Weights of a small transformer language model.
Size: 18 layers, width 192, vocabulary 7829, 24M parameters.
Each number is 500 + 25 x the weight over its row's rms, rounded and kept within 0 to 999. Layers, rows and columns count from 0. Numbers have three digits each. The size before them is the row's rms in percent of the matrix's.

# layer 4 attention key, 192x192, rms 0.108, rows 67-103, columns 0-191
117:545478500515516495500532500509490494511536472513500553488472472473501477481531451538521515502483503504492508499477523462527509514491511500430539526523457547573497484548517510529493517487542501474453459483479490504471437490493456489510487513508494503499469529496529495499522523438517494483461527502504491461483444527495516495528508538526535540507493493466560484509477520527491498465519506509508512486497537504497522549503517499512465501495512474483501495511496509451518526462553488529519481482483482456489466542475530499492505497501474502514491485490509484490457520463500508479
131:436476511469502502501490494488515528497457501511487466507526541520497529511485522445479478499485517480496530509540478540495494483498482492502471499492521458461495532454462465459545472514445494526549530495526471516535506505515503480519489492514510513489551525516520522528494495528515544528517478491503478516531547464498511486504516486491464464517499518515453507465507504481520505529481498479496513521513434521514502451521475502475519485468504496462531499481497516540498477525460515467469474524528531543527545455520471516493475481534542482520527511504507503495522458541491516522
112:585494479497470507475496494513447465474517487484499484458483486509486468500503508547499500485546475502488502520495514452555508496530481496483522508498505516535527470501519482571471500445508498507498479529480541468462489498476481500499539526502487484504475485467509487483487501497526520459479486462456481504480498533485489479498468498499496515478478471492496480484524479494484503497491484508519488455468570517505468494543520501528509474531483510512517539482482476514483496494532550523529490449515523458539491539466527539496454458484505511531460528526497543501510477512465497486
132:437513544484512489537498482479515538517473496491510477534494544495516527525484473457495474519479520477509507477498477546432490480502492508534447465504518498481490520499471511449513467509497485533521531475522453529526500509515493523537481486519526506495502543537482515517482459517477502535535496516540517496540548468522513512483521513469491473512487518542489504474482499501504501509494509508478485534527433479495532465473470480450508510490547518513472469501511531526494473525456490480485480545510499555473498444508482497523520518511508462489520486471507465505522494517520504537
088:500542492532441516493506528516532423472494526494516493481531519470486521522500485475445513493496485523514536533502495482543479541479505447468518496489535452481540505496517483450469528474465517504485472499522537459569445482502542455484520551510485478473508492498540493504488510476563539492502504489496444496493510493483483527525512497509514486543519499529510490486475494486510537512511513510530494514468488503515502496518535493495527475523504528451542487512505482492502465482496485495487465483492493494521548518530475531502481508514527502494505494482510535462481464487479470483
110:580524558511451518513487526492450478488538510519511535468484455509479467529491479558502490522511473467501486520487531450499475523499500507498530495491472536548488461487473528528503502474519468501519503554460523527463509478484500519520481525484475490494492526490479451489502482493493464472519465489503469507509498500494514499471492531496513523464507521469534456500492474520497505455497482538511461505527546500487497523517521519531496505493533535530427515491495488495512520491547497519529477468483450470507437494475518462519508496471531513494482480498478509501502503495481513493
111:508509536479490534495540462522440513484542493478486518475501458497498468476483513555497500525544473480472447518449536483481490477495520526515466504480514515542461471478502496517521492517514474522522517528499508489499552467506504503489480488467488476491494522519477501512449493515507472471540483466500508469469521526492518496507470455500513530499489519467547467486511514518473518464506499506513493521507527496512509518513555509581483515497526496515420550470488486505481503513526525517539493452486491469490470456493499526482507486457507511492470499532466526508472503489524483491
100:489466503519504495514512501504506505517473470514517467534510513512486501495540511469524515496500479508506533496533475540479514534529485481505527470449476494513528461531478441526541524505486545530550493494453480485473526479538509504512463493514466507537467554510533494469544501532488472500522551500545514537513466477525533442492512540473523531473512472502463474534517474513464481509491525483509510461512496518520514460480503488507566497459503487502478484508501525483479488490468476491526507518522505531486545531501511496487453490546533472487483507529475509511535481494518536508
108:493542485526478504510495478502522486509504497502543514516482514543530515506468493516508533486449484518513486493504528508536482504490507489487531498510529460494477517533521539450460449527540520467468503538529499488480475482520516503496495472490496496468541482515460529496475550483491535507476508508498488475548500494462482554521482467490540443508505498517514523558467531527521467525509478485520503513504500484473494518487492460464459495507465501537510470563481439496506507496507485480472511493520513498482469533534471513536506514495498507459533479435524482471473469524459495495
114:485486488553464476532580487495500501521482491486514484496482525497500528448520521501528519481492526511469504488498450503444548472502495502509523481528469498484525523540568475545521515484485508521542499487528519476465499553507482505482488492483450492542490485450562517509518497500487477523484514498537546505482469507497493507526536528454469511516494498481479494488479509501477523454497531477501492518504479493459509480493495517480501507518435471514543508490506495494517532511476518448515485485559533498492526514537516520519498518521455497494468525499518513518529491481541499487
101:501534499533513508537547503505500517492502520508509500500449511490485508536525459512488479477474521483486537488523497502476510503476487511519498525552481518529456536482493560511507548505506503514509491506472487536481505478461496490514461515496524552533519512466562494480510509508528429498475530492499487517537493490492554503471499509486468489463498520475544529486490486492513520453486481496476487496528520485486497550528486513493479500504551488483532527477503511517470542517501538502507496505522487504495497469502534493534495532516497531494500426524460468536541567505472558506
104:503478478505503477471555474494539528524504485503496482500539506503496481450511488501506511454500565540498519532510452534476549466501509486496494522512497551480520508515523479501509510517479490485501476469495525471504497543505488467458456488521495542514441493491475498494509482476441433538445504506494528530519461515516510463486501456521469497496493440521478526491485483468532475483515510520487505462504473519520488523535463506511498499496528477492509493476487502515533497525482478497539524491519491497494510511494520496515534542499492529558483558526506522510536547466523520502
114:475498466537513508515532484510494497546527432520536517526526506487457493461514519492517466485468511495483498470515475498489512505463513517496543511559464508457470544521501468513559526478534525485539491494474474505479517518522461478542486483496505515525536484524528494531509567476521522511445453480503473516488477529496499479532526520506479520494521517468515501491513539510519501490481493507465523505471492497489539518514507506518486503528436483469512523473477477484470531501506500517498558509530501508441516547480519506488518488500471527521515497486461486544511528516469516490
083:525570477474472491467506503498429457505523504508466524495505463481457478511489512570506467479575492478506479520516501460490479504551501506549474507510502530521508509473480480481500488467509494503481535483456515525486525474496483515495490498514525487502523492508546538495506510512506517458534512493493496502488515516479515471523519473499472492477495539504538511482521494504521543454492466494479509501498534503526459524514478533521546518512484511492514552470507518498492494545526527483483518473470490472513507508503545431486519477497489522514528507531444509450522538495477504485
090:476493463423503507440507481491455511504516523505491480516541474510478491520484557531478479486552515482493484514511499489494495495554503499542471512481519467472493513458475456453513503488498519501539530534478510530480524509504472463492492496511514488479496484512529531516464487539496488483501533481480472535519537478493507471476491458487472496461452486500497496469511479498493529477471448501492499522515526492527480506527478508506547493486487519507485590472493510523478492558489537482462520491485488511552497491475523504478491513487515519528503531531476515447526521518473512502
139:572486475490515503474537508521477456481551478500507540470494473497472464462518491545513521491545480517488480512477515445519496524492502512476559482502481571550509493510545504542492518507498504496450459488479540488501507479473489500468530521482492488504483510496507473533507531475495478479487510501485508516466459540488497493510491494504508552496514497475539497496518489514497511463511487495513509474474562501500489542506540506536501519522483504515485510506511492473486527487544521535550505448476486457498501539491552509473501482484472530521468483521496530512486546490475472464
137:467496500497517505516459496494508533517467480496504464531490524508497536552477488472485469491459534501488490482505510557458502474468500498512482509519500458455485506483465504461496494505518513533537536496549468524492491498556514512523461462538497487493534520531492525495509500497492504519500474495549467480488529453513527503479533522488498463519493506518462495494480519492513511524484509486486488503520469469540541479472435503434476490488506498486502455504475502523487482504448491475496468559509527551498497480520473507522504512518484481476532519475474432491508444513525514526
127:547504502516474519489506513507492473472530554532539513465536454518463513522514518532511515507545446487499490531496492446548493510519522476473526494459500523528518509485535501510482518508467493462493463528450550450499481503466511446477511530482474516485457464506486480477468494494534482486480515500454475538521488519489481487492457490531520538486515493474510503489504482484485514469541478497515517486469520509447479526534560513542495483499499526512518506497512488496526511492528514486472511465493504466521481539483491503501503485500514527496480492518510560506468564490465482484
115:540491492500500521500545498512448484509557520525485543465476457513499487499507478582526526517542464481486462515506538451511498467532511507478513527484480525533456495483496518514489537499493471489460496458468496503466471505464490495486517503490454479515497507493528482477466485470507494495510494496479486494503474502523525496478482512519514526442512522479531526504504506491497554466514486531509467522498531502469483527499527521568470518518454487490486519491517471480493537482535493497490475467459489454525462541468504507463518511462485504515471492525511529477486494479533457483
094:461536467514498477471501540503548453509463514447496460516519534484511527493503510437490469495491537530508555484500450523496487508474471483516523468528534463459530522502489486473515504506489542525522513492529521490534517498522539490522501506521523491488521478493497524502507498526529525531498499495532494487484518487474500495528519480510478473550502526531489491500492504485502485528501493462493486498508469491525507464502473500410526489512552517471554491496479551520468469495478527492514509534529517542492563475526491535530470476535493485503514487460474485504516483498464499516
149:563504487507500514475475519510475475483553499506496534466502458482493464477516499557521512518520464503492486506471522440532507515535526499503522518487484529528502472515513500543485528480524489467482467526454543482480507490480491481465530513481480495501461494492501461471493520488508481464504477498475486500482464520499490507499476508508531547474525498468545497528506484517489505481512502538511490491478571502492479542508532528558491491517455494517456522502497480470513526487558485530523525453463483434505476545494510482489530501462487525483480500520468533486487525483498474468
099:490442478462527502471504496518505518506476511468503499514508481511527517483484505506515499513545525494489479503526486539480463459542493489523494484510527474491498455512480460516512509530490528541527535509462464499494532442487567462511469494509504471519523499523472538504516485520479470517507558481506527489477534500538500463496454485484523502464482485511481489512518496479499488521519489509506496505515495485519524469489476512476524522459490589494463482495518565494519495532476529489496469503489495538489561488515456521518515495495562509505463493550484517503527495517542478526
152:443515501476545469479474502474523534514485504508493470545516494515511538480497538464489481517501549509529491486529484563481505503520490526510464465466493513504506522471488498451534458524485506497495521489495459533509503469506496472526478434520542513489520504521434541535503483505496516500525493518503527496521536480512493472491495476502494491512477487507479516510527466504546494525491500487456500503536492531515486485498459474470505527462519486480497509502476558530504464530469506487502544551502520559480509458472478509509490481524520456517554477495515463502527500504478529533
110:509445433509475498460459509513538500536490518497490499492502534524466509532465470469490486482475506529472523512507499514495486523451502472482525539548512490442512500522477501478465535476483511471530492491478492457514470545507501458508504524514522494496487489556509489473526523486484511505440500485476474544495503504533522509507488510547491515522505507563528521477484520481500527506520493546519514494456496478505523515505506482502485465508482500456522459476477527427491488469489468523491524517506487506509528550452481509471491494490507552494467507533490504500486549488467493507
109:490521488511505511467537496493499519488471499473478509490470497462503470530551480525506522525469476473534533493506538498491519467532511524512479498489493466555491508443503508483527514488471546527504512502496457495516549509524499506497497502509490535488497521479529520490478509545540526453518520484474497481503508486437538521532513482465529503475497476488498506490482549542505555523495488511491499486499530481484467495524506482528480477441522458488471545507493557512481480533495510492473438487510459485516475500536485518495443511481535487499485424499477501488523485541471502499
097:464479514443521495507548493491511497526496511545469556464488500499487480519526468487492472518504515507470537499489471505475487489482494521509493519500489485492517510465486530458498533538481499463433480446496474511530571491473505499509453535503544498532454431510528480509491497531512491531495487505517469543506475504512516456494497491506443503454530494495502514465473488484524527517508474508486512469511484487517520525479464468507533501526544479510553508475539518500476522470480533521505495499475489502480536512499499482501536503513513496542506461508504511527502529503570491507
090:495489508516416497516544496535510480510498458480527479525519463490528490500535505477517508501500458480519467501510476501532468488481509503492511468476519507492500486497500471500467488513489556512489496532496454493519494478428565555489501505448504539518487471508483498462478478502481446520494507515523510525510494537476472487523504525465498513501507473481484516520516493505511508525520506493523511452501453471479519477475489531461504487507495541505430483467519498529510508517541439498509477514487472533488520490476469456510493508506491454478498446490503512550479484490530460503
100:535510531462450503562504513493491514479506513553516462484479521489453501540479523483471432526489504507471489493509513472518478525481494486448500488424488493510503448476544504490499482493513478503479486462501495528511451489484460511507510481505528443487450534519498519494494490470516461495540471511507496523567489504567524486465512467498522505507526462525520448533478481508495476464488529526501485544506476492522536503514510491499474511517515521514488517511507473500520482511503509504540462479483514510503506484504518525521457561513497479491493531485474475474503498470508490501
107:510507555508448512509476477477472550482483504536489499516534508492500519484495513498483478507542519493513512513481485479476484506505502509492502492479481536505488494464493538494465469536496447517517481533541539547473515474521493505502460506461528488484491517483482491547463488487486471496528482514512526491517504513468507490447542480527481470525486558502526510465514513516511439457507516445510493538550483496490463478485508486502489526498519442533457488479507467569515496496484519481533510496479529484495490432501533506508495490518490467503530506444490487539471490498462525499
101:511503485536535491527450499480522503513512485514490521518485488516539513528497535505518519513510493493516478496556488498508483521496496483524527488485484504474491465488529509501496498532521573467444481536473505515462500510501475491545501457485472518538511444485463486453513530525471527510501536509499503518529448479521464513479445544496510489463525524529486531541484544533501455473521470525520521510499531482444494517504513512464494473508472553522521486535499476501531506473507478511463533504474523511506498490507496477489540539495537510448509455503526495548508495519490495512
110:532524544519412501532508520491459491514498501515506530479529478557471489480489551527508465474516487537482493479485464506487522527529507494544534495549518548486542488502520501521495532456471489509538514537479563507454500536498487507494460477490470508524494461500461452488490497516490482481527468477557486518503502494446503499486482533483518534497520472487477568494501464493472491531509524478499480483515496510490512492493468479509531526507511476513483482486524489486476489494483485484550520517526522490492493505471481492522467502470488516482470528495502519551550492494523499510
111:502470526501525483511520501482509544489505503539511485502513524429472511450536513461504514459540542539498510509508522480469529520482488475465493491485483541488498531539502475495530478485498468471490501473548532488517488520512435492492502475510496490503468523495479490536523478497485473537516474530504493519504458490532511493467561531505429504506503496523486459473468525494465496486492525515502524528476467517501488483533501507483492487536490455509527475510492464519530505484527499456528516505494529502514480522505541507502497524525458498542502582452524506509508475512470534495
100:469502469497572497438486482489482500498505503504442522477490478447536490515522509511519487486555494492517513473499497474482503458550500520510485519464500495459513487476511509510530496511479501524530527462527535530528510468539512501503535517473500488520534508476510505545483514514525555501498496490488480444454504480482532475455509486500488516515576524536469478460541551502509509499501526494478499543492499514548492506492540479538522513533510493521534512503507515496502533525483512486521499480530516499490550474542530506473529464495538537526510525473482516528522485500498505488
108:491495491471562501533490494503524489474494512475474534521523526517532510491554464514510536511463495461555501526507503516484532512522492500520506472499494486555502518484521499480507507547515490482463479505513493483489526505500504467499485505530486486458486501487491526474517508503474508513522572543501513492535491511518462504483483481522520480482420489467475504486472469478503507497497462501509528441494489498469497533492505524442530488446501547506531498524458515521516494494515575481476487505497506493514478511507500493486574513530502498506518470542534513453491497556530509501
117:535538502529481498504547472529496491515501513469507496525490456456537495525502497487493491477501514492531497469479511511480493488461476500525481496500527523515516517478489526510456484490504518531494495560513506500514469436483553522531534523475505513526537470491496487455482483532539501508534485505531497488508492473499509539476463514482495505506551440508550481525494498503473468495533540495496486492512499509490515532484536491498487460517582495473474487495525553553486477491538521528486503531523495510488501471492478532509538506488550478455466464533507484546512522459496500512
109:526518494477493511507466537471511519502500530477523504476534486456453475521496505486414494481514507520495492481475507490490486529503513503549514532531505503469497543461511555466460509496494447467495519537489478494541529502508489468507520530525511506515488504486470475527521505533463499496502496499492458504467526502491549529527506483507484510510461484463532536470476500496490521513487460508457523521496493492538457560548476467546496499516533497481518497483515519497483497514495521530506489512503475498466501446492507501530464514480460515535492495468430482500528541531460490508
102:512501524507495503547451516470487512479507503497499489479463535507512485564492499496512487544483476480490483491492491458485527480514534517530504528479455469496490505537502481550491540454483520487520487479500505519488513537472460502545535515513530477520492509461537459469505507528534489482502541526477523481490520467519520519481492562489491512485454526487501525485518529489509522474503498523498486493463534472462531500527527526475485492512462557473541509483502505494500532472527489489489468494477498482516467534498540462494459490525480544455514456453497469454505547522487483510
# layer 4 attention query, 192x192, rms 0.104, rows 68-103, columns 0-191
136:528491477488536500485490538482506494505486474453474517492528491502506515512480520506469459462528491509501505479456496518483493494496491513536509459484503540500497511503455526510482494511514556492509505493506516526502489504541507503499516449528498491519522507521465481520518514514505468491439530496453463496506531456448523514472493519452470483543493487460546516518531485483509510506441526493504459488517515492556542511506483536472512489493547522509461505491509506492490470518497527525486477532516539528521450532453558506478475492472445522518519499483479492476533506538449525514
106:530464511491502553489515534512485484500508481525497570492478503511526480538546531508474511491525493503474531509478492498504488519480520494467548480483460560522486497497493468519488483543497553496524515501503547514511510488493491539486493478494514469520512497505494477530523514482527454458481547460482449508468512492495511500487503495471494521543522474480494436471520474494511566471471500488539433511499494521522501543530509510483497457481536525504459525503507481483511506524502500530477458501499511489542459531515532482453493462476514520495485516480465503486504526544511492489
108:487498505425518476524492469480478530504486484471504469522507491527479522495490512503502493533511482503515453506538511513488488491550522494535460493489529449525494455502488502489492508474473416510487497506504483510450506499452478464516531498490467519508484466565461498482516478535465521501535487497523545472511515505498488498460487522536490504438484524481478551496491493526506461574542487513452506501524505502508487500501496492555507554493500482525522504484509485511524486507487509461522501502495488544493502473495472514524513522514470541523512483531523491507528471493495543533
104:489486519564546472494482493478529531469472466495491473483507497509495540524512463513482477475518512512495554488480487505472511490458493505463494459502499516491506495539492504479510491497533540494504477521503512505512515514525467453494504464541463468498545524500472472525470505476531480498474516520453514483456507457478486518461545501482486478553480486494544507519491513507508485487477513485512495499513475464546519513498490480476504513484511512495457530523529488509486464521480503500490531529511540509542479466478513499498418528484456509523498527417474485513518466513445509510
096:542469520494528528458466522521497518453525494504500538480482495509518475563469497517457511492518507471496502477480470479541484477476506500462475524489502509509466478525514535512506485507525506502490486521505540473532527520466508531468530466489472492455474516500480502516518471459502509460489504476436507487474522499532532500500506478503492475515514498545463486503493505524451529506497500533528489500498509533575487554503512478525511462507565550500495520510500495511484500488461480510505484511526453459569494525458498521497511494481434512490502485464478503502489524530498484480
129:553471551521478533506471531545475498476542483511529532497519528483528495490503478514480502485506498532490496525466489468516507501484520465502494524519499491526464492500491477503485517486476508506464481519512519466512481508492474470476513517497492521452487541513495472530459524482542489475531491447515444509471493485484499533512543514491494544544503488511525501473455510522478524469529479463536480530469493495499530554563526493499479454481520528473491471496541509496533533482531536516508489499458493466545523521491478527485473525470539520485483502449473523546478489502503489488
109:514517469489534475454498474467510530496502461500457519511518484489471526486508506494508516535481525482505509458523477524499461490545493526459493497449488518542509512500492518527538474537515484524505493500501544518472495557485507497488474493509526485517511444438517506458507500465511489482516494507462532502578488539551440477490497489531490487456477505518479483526530511472508477511502480518479526497493496551515488469456478512507500519478487532515485499486525501545472498498479510500533546484517522478467527496533522502531488520537450472529532535510502509476523489520531535492
109:442496468535515497526474490475491494472527528516500458493476494490510507505530495477515532481501479522523505525518540486511519500455473500528463520540498515429501520484513531457500497477519525476504540483540470516537483490500466491513500483499524524522534516510493485499471477555479501552512504521498483482478501511485517514477512528512496477583507488490510512520492494510521506480484534503505509514525461470442477473518510500479446504581512478499475478527489506487496530510522456512486505453494498527512495404498484502482549471512501512483494475459495494518489523489492536522
112:459510487484512486498528498484513469532501474516508541534501482473487498465540525475538492524510528549496508517488479513470530525507509511498492507457502527481520502496523476488520512495478493503473527459516488494463460526511507502501498505487513484501500453471546521495484538521492494503563494483540505551509497529530434481524522502546474511498519470483495481498510520505525450476518495528494491504472477524478515486489418496476500490520468516492482464466513485493442493474530515539520524490499518494439543515557492496515568517551500483522502535469461494484499458526499496489
099:485529489462505496498490488531523447504494491425491532508488503502538473474491553491512482475497512526485458503476516500485478481510519486519466544477541480486534472482491503507516524467491487480481508497505485486473504484507526516459463483463473513466452501497497501550547500533444477551473436497503529512484476520511463530545475469502498487442539503512511499486519510504479437527488488563491485480501505525524492508489499490475517482529534526501507511469495489459529499489488508527521474499497492512503476523467479499484526543488460521512518488547506494471500448544502481479
099:459499533548517467495514483510503509550504551524514517522519549496470534453494499489513517515500543486498485464530496520477522492513466531460473473467488484486527517514500472506501507488501511531479495467497428492534458459499502519491512525502515494478487480484561535495517533472476519485514518511529492520509469507517454499564497471494502511481480513516498443514456519489460481472487462481513496504454514494481517475481497538491492496463444501463518505486551493503498487458508504505510499553518515497420526556499481525496512503504551493503512506539503522497492498486501488489
105:506496495510480483541502446511515500556513467521510510545563521575533458488508512459528478474505505533516480490495507531482462534543508509499525519511494526511508533481491488512515518520491503472522493498514530527441490563518501518487506485478528507530527498536489519524515502443485470522500524485518516533494471522518512497507469507491485509486504568501483531538577485508509469510530527516504528495518482456509487520488499487499504487511515555484471463450511472454511530539473482514533493517473490529486515523475472478502554499506536527503518522495510495504478489503516504487
133:483507553543532493561501476486504541501526500504507502503509499502513466485540482487528510535527538520525527519516518481482477515501505486513463458517523522530529514523499508484508488464513488474496474528478496480490499512458490497493481520497472496510520468450527489495483524473536521481563505529505517539459488560532507528473525492541528511525506453513546502513496536484528446503547528501471541536456490508483462459464523521499497508557468503481533514487506475500498492461503506462466545478468495480494492520495452455536478494519521526489476486486488521508476515489529511496
098:468481581546472524483474480481520542491528507519506497527490525488511487531473503481465515484497513488469521522493503493487504526532503492480461529502523487516490502509467534489526504497497505499480470523495450526477535472462470495491468494450468513526525489500490436470449525478520495509530473494430483540541507489495550512505481502512497460484503513505542476520472545476491517488501464509500525534513490506476463455485529520536481487487506505490549470486495474519496507496467516499494518497480508478484512476491516451498509519499581490527504529539541527536480507512510542486
146:498537552542451497549508461528503478478530516543515479503463521502509473505526462508516526547480515495506495512522505483508494496498513482460492517508493466522518495508520496496495515475512488507474489516492526470477502493472512509487520548484466500510504501482519513465478484469523520492529462516527525498505479552545496487519530481547539516487521476553496499500494517500496453490559492494517534505495505504433457482476538488521489510514460484489530496510499476482522515463517452464503527473467463469472515519527429483526522499522552503472493496522520527532464485490552461483
124:539491450453551487533495525492475506484484469470484501470520468503481494471505530507531462494538499534544478476485484503473503477459489520562519440475491550508523510497517533518485482494503500512535521485501527495544500514492518520517515477517527521504481459509506521553529484545482497499487531517516515497486519493464477502453515518445470505532512468459508524475514460503524486519466542504492466484513509500521555515507490527481500519533495496515458531488517523476495480520526491528474481517512516536534441524480522524507478487487458517492502457467482468470533485516469515517
138:469486523570495514454480487498536522496504506525504542485472556501512463501512473496456530460463501469478554473469515497500501505483491506444489538502498490453481498550478516501491494504475559495440475486502470498534468516529458524479468504472518459500502537468509503503477508462496484501466535495449499503511501518500520522527525477473511498508498482504486483506490528512463527451443472512507529504482484508544505520522481481491514461503537527486525497518530530502482489482453476515492482493534489476510511468497578495484488543487493468486486491485516509519483519459505507487
128:468517544541472511500488463526481489485528484510533526525489504526542474482497486506480535488480472499488492519457510499488486512488527489454475564520501447512443471487505483504487530501475488481436487478519483497459459491492445455489497551461493477508504524502534495506494501489497511467516488473541504491511470540494488513520505515529498527481513487521473480476502505556474488469508456504501519533487501507471479517520496482566520490472525523510558473510535462492493516459486523485507491489468467462519536460508494510464545507507547491495517493517502542543470469494507496493
119:526501463458502487525545538461525521502466488476487470505532474482470512516536521483507480512518510526510497498519476501488516526487500495517524413491492546501545522553529523497537473501508495488548510518494518537499513504519529507507452467502506535525477467484503479501506543516518484514491500530480508549498508467474490499462491525473490484497478467453523503517525448492549473513460529513495492476527488478511512510492493494453512523529458493516465547499508499498511464528483527518480517505508544547500449510496519479536448534498500500519511537495524463463523495511446503499
126:511461504557483537475497519522526506496513495564529533484509545510534455513527487488474527475489509476489546502484482484525486532435496502444535526521462524480461515534511489478486509528488552499503479505496492485543472515525483505497490525479520471483488526484521514533502505442514489473470522462470480502502483516523503500547536474490517506525508475518480455484490499498476538452487479473526495511481486490524507550535520481458500456483495532461523506520493522473497504492484470528497480508529482457533501506524532515464494480491544499495496497456490509519466555491525496466
109:550482528478485483488494481490451544480504494534480507520486468476450529483499486485492500549493498489478461507537514501501481520562486518479464506456500510534494490478503450544534493501475458516465490484507531492495488488476437485473480495467551522513445453493518482448523504491507493443565459497533519524504506521501474475459562530507497510465497480489480501493505485514530511523504486505488496496494539532480504475543488475507527491485489498508547529475511505534539516498552548506513516512478506468497512478506482490513477504519503536513521524547510486490510487471500507493
108:492505523495486453504518465502466525517475512511493457538497502549475487486462504489493520553523519455506446521540518529498503464576458527505472509505492463519487466487484469521522499499508450476517531499519478541486476478483449480510515494496504496545504517556486498459498453507492482513491485523500533465530507496510497476452468528462486485454491540479481513533520482504498470523490493496476515488531485497505496493536513498543492531488473508528514493460522520528521509526460489474494481501497501541494489450457479490521484529518533501479526477558525492510525514462492499537
109:502503520528486488514543469478536514508480459532529465498555549509489516513501427489493490489482494473503514479527532500508461497489474510465493492453507471497520521495492487530504447465532454487518455557462522526546475453497518540467475529503488521526510499462506502503493493453516490486476507506523509505507504523544525470504549501516529495507513504457509512504500511496466478527498497479463553517509500516533492441478538496483553524488493474447501529526536509507491508485504496517500507516509496487507491477477511503513440503493499501539541502573521480495517478496517524489
115:541492458438498503506532512545474495487498528462479472490506452468472523460473529505514494501495505514480478533507513507525485500473495491542497521519528489524466411521454522527511506540495487508507469512540518479461506465535515460495490519535529488488515515522431493483501520540547502525512468485489511482516520505479489499452479502507504508481449491484519471514474519520506508503522462453515493487489498522474531507537492535489478496498482547538454481487458492524519515534538531516511484481458520491502529438512495529459513491501516519501508530505487528505519471496513508497
090:492496492515471507482467484502509501518443564454493529520511492508537488487435454503507468472500484522529468475469477514427487522557522495506502508513529475508467479508508532520505508469492483527488466520520498481442462507490497473513508509458501485500487476532480526500522531516491506500492526549518525481554466496495486547522482455505548519420468459471485552513522497485477469527512488515491534474494534503502513485474473501477499503473491503520510500509504518482483500507524527508517470521464507505505501556530500529474489498502556517493495499494538527495512497528496536491
084:515498489489598487492472461474489551514489536511462483490488531465468493459510499507497459518453493512508491462540539465522458514489508498507470476537507507495481522507505532499487473499518498500459508514492535493446504536501501490512531508513545504449489512509528530464516510481524554524502532503473455503467495503489512508492491479513483483481460536556494566508486527497501491495466501548518547505493469488519494467533490472530508510492534475498462492506543534499481479513471522491504518479515506512478557491497495511578504489513524487507484513495509485469484506490504535497
090:482522552509564507520494504514515486468501464499517511462482517529529487503496484522457517499541493471525542477510484500469466480505520480474518476490520491496538505513474500501454507487571483535495510529538484484538519495514515495498490460505463459502529480525510525490498472520508469511502539485482504466497489525473477535524517473508520490523490515494503527479522527470463508520517499549499479508519494496553487485485487508507528500455497454486459452488508484504453506489504516476529525493542492512541468504499481477548426494502396527504477501480509512514493495505536496509
104:451544475483475523512433566502515455511509522455524505469493540519505472532500490508498492465528484500486513482471460476487491494525514483572509486458525503497524530504507499475465528491491517487528541505473457478512523509471521534525496502495467525478460521490488466482486496532473497540497497494497495495521493473502528529522479466513461515494509499534527540534488472489464509508483520535519467492496513484483547540487509561464502477523493494520529484518497481469484517454489469448527524474501484526512483544477503446522507535479519500468482484524495503500480533524500476522
102:450531466496551486458444513482518518464497500502490495490488476518481472526508459466485550497474495499532455494511518503516469494500515534508493526506506534488471537535507499450527488506478502518507513475539472514495451521552484479511507519491574460540497497515516517486538504513494481516502519525468517475512502492502508494509532460535519465492478476503479508535499492483524549519456479488495525501517480467501461507555509466490464500523478512511505524523469533506515538479470424507518489467520486508495465473528517498517530452531534540512511468489508484500492532509532501513
089:488491479499450508514495512492525517511506474485520516510476441454443486534504499477527473518460533473522527496488481516500501489435470502519472500470480537470533518522536517513532471500491469514538513505535492480494472510463524527500510500476516541499491479497524466529500516498513472514512536498495484551520516507533533502522494515494493545482530480495458473502502510473544512477506529482517501510473480489501514532465468495531469523519496455490568473480529511502480497494525476527478453521502512507499506507536535512445568539510463488489465531456460473486495518532513531483
102:457531497533528504508502524508527444514518493555509525507525529546514469510516479501470527531491495499491556502495442526482525494531501509475504491487479490513507549491512505500451523494536520502509526459466485504486503499510487503516480489522462446517510473504570564463481530507457495486487518521506512509516493534479484486545472470494512510514488520509503448528516508501471496476501489519495470483508488482491488493444509537484502488487475512512511480508497454494448509469469473471511515473550459514452523548499464489480531479511548458478486472515514511534488505501526460511
098:543510501472456513524501532521484482493498488495456525511466477533522546525454516482524502461505498503478471532473469522498512519523518490494545526511474512552469517513499477518496528524472506502520507493469491498452508518489506494516470502508494492505493505510505504506554536507552487464466452515511508519530468505473481491528462531499512517511480496471508493528526447512538499487474500464525444469511564501462512552523450502469493463490483529482534475493484479484542528496515534496526495513500564511529477560507497448484500512496500518447525530480496493471506480501507476493
096:462492499525527487445510459491478511492500568505464506500493475506475493502524519513484533530513497530498490510473489515475540461555508548513469503498508464503486474499497502504521529509443543535499477449494488490497487530499479501512478513502510454519486467497511478481459519543458488510500506525488518473497500464498458498466509454479503489454489464534488482482463518508494515512493470483506536485497498520478535467482491480506473515528480547537505541514455522569537508508490483462503490445491448481463508496533519524472536492519542499516477455491519509517513492467530498510
116:520499495485529505534464534489514533476468456456438462500499490497475492548509497490530494523468510524492503501520522494548501494482513469550450513528514466502519505508481478492557472469481463500496527530498527483472457514513510487460486451492500538460488530507506517494519534504515487517476460506475466501498523535529493519531511516513516477533500520500463520533481516526489520538467522473513497528485449496512482508510511489496451504554528485465509524507535507517519505490489484514536508476489550529475506530465479529543484493497444500498521524495516451470504455553500514486
108:493496492475452493492512500528513484525510562499517485484517504506495466505457450520513464485473490472473502513506478496512511499452497498516480488479544447509514476524452527479484527497497501511545461536492493519497530446503503544495499524502503545483487512532454498502489505536492496515516474501519519491521518482465552494504481489501550515462499527476518499525473484494465464522521496496460462494510503492523521529489546520507524503493498499481519511487474485489509471511511467508523422550488465508557480510465477523449498535488519528499500439552562503518497507464475490501
102:492497468450488513460540481480525481485465471465528532459508494530508457497511520522485506430505495485498512486499514485498441519479527513494566518475514509477510458485515517510472514531472502498504475488493485510525489531531525516528477534521469444542508505496505498508511478494479488507474488479496539469509512495511492487493504484566474500461530468466512521482535519485524483508518467529474498501514525534538502502506493504522554533514535470508515546484433509495482472514466501512484472479546459479540478464506545498523514509491436529531471471514490495480512510507523505502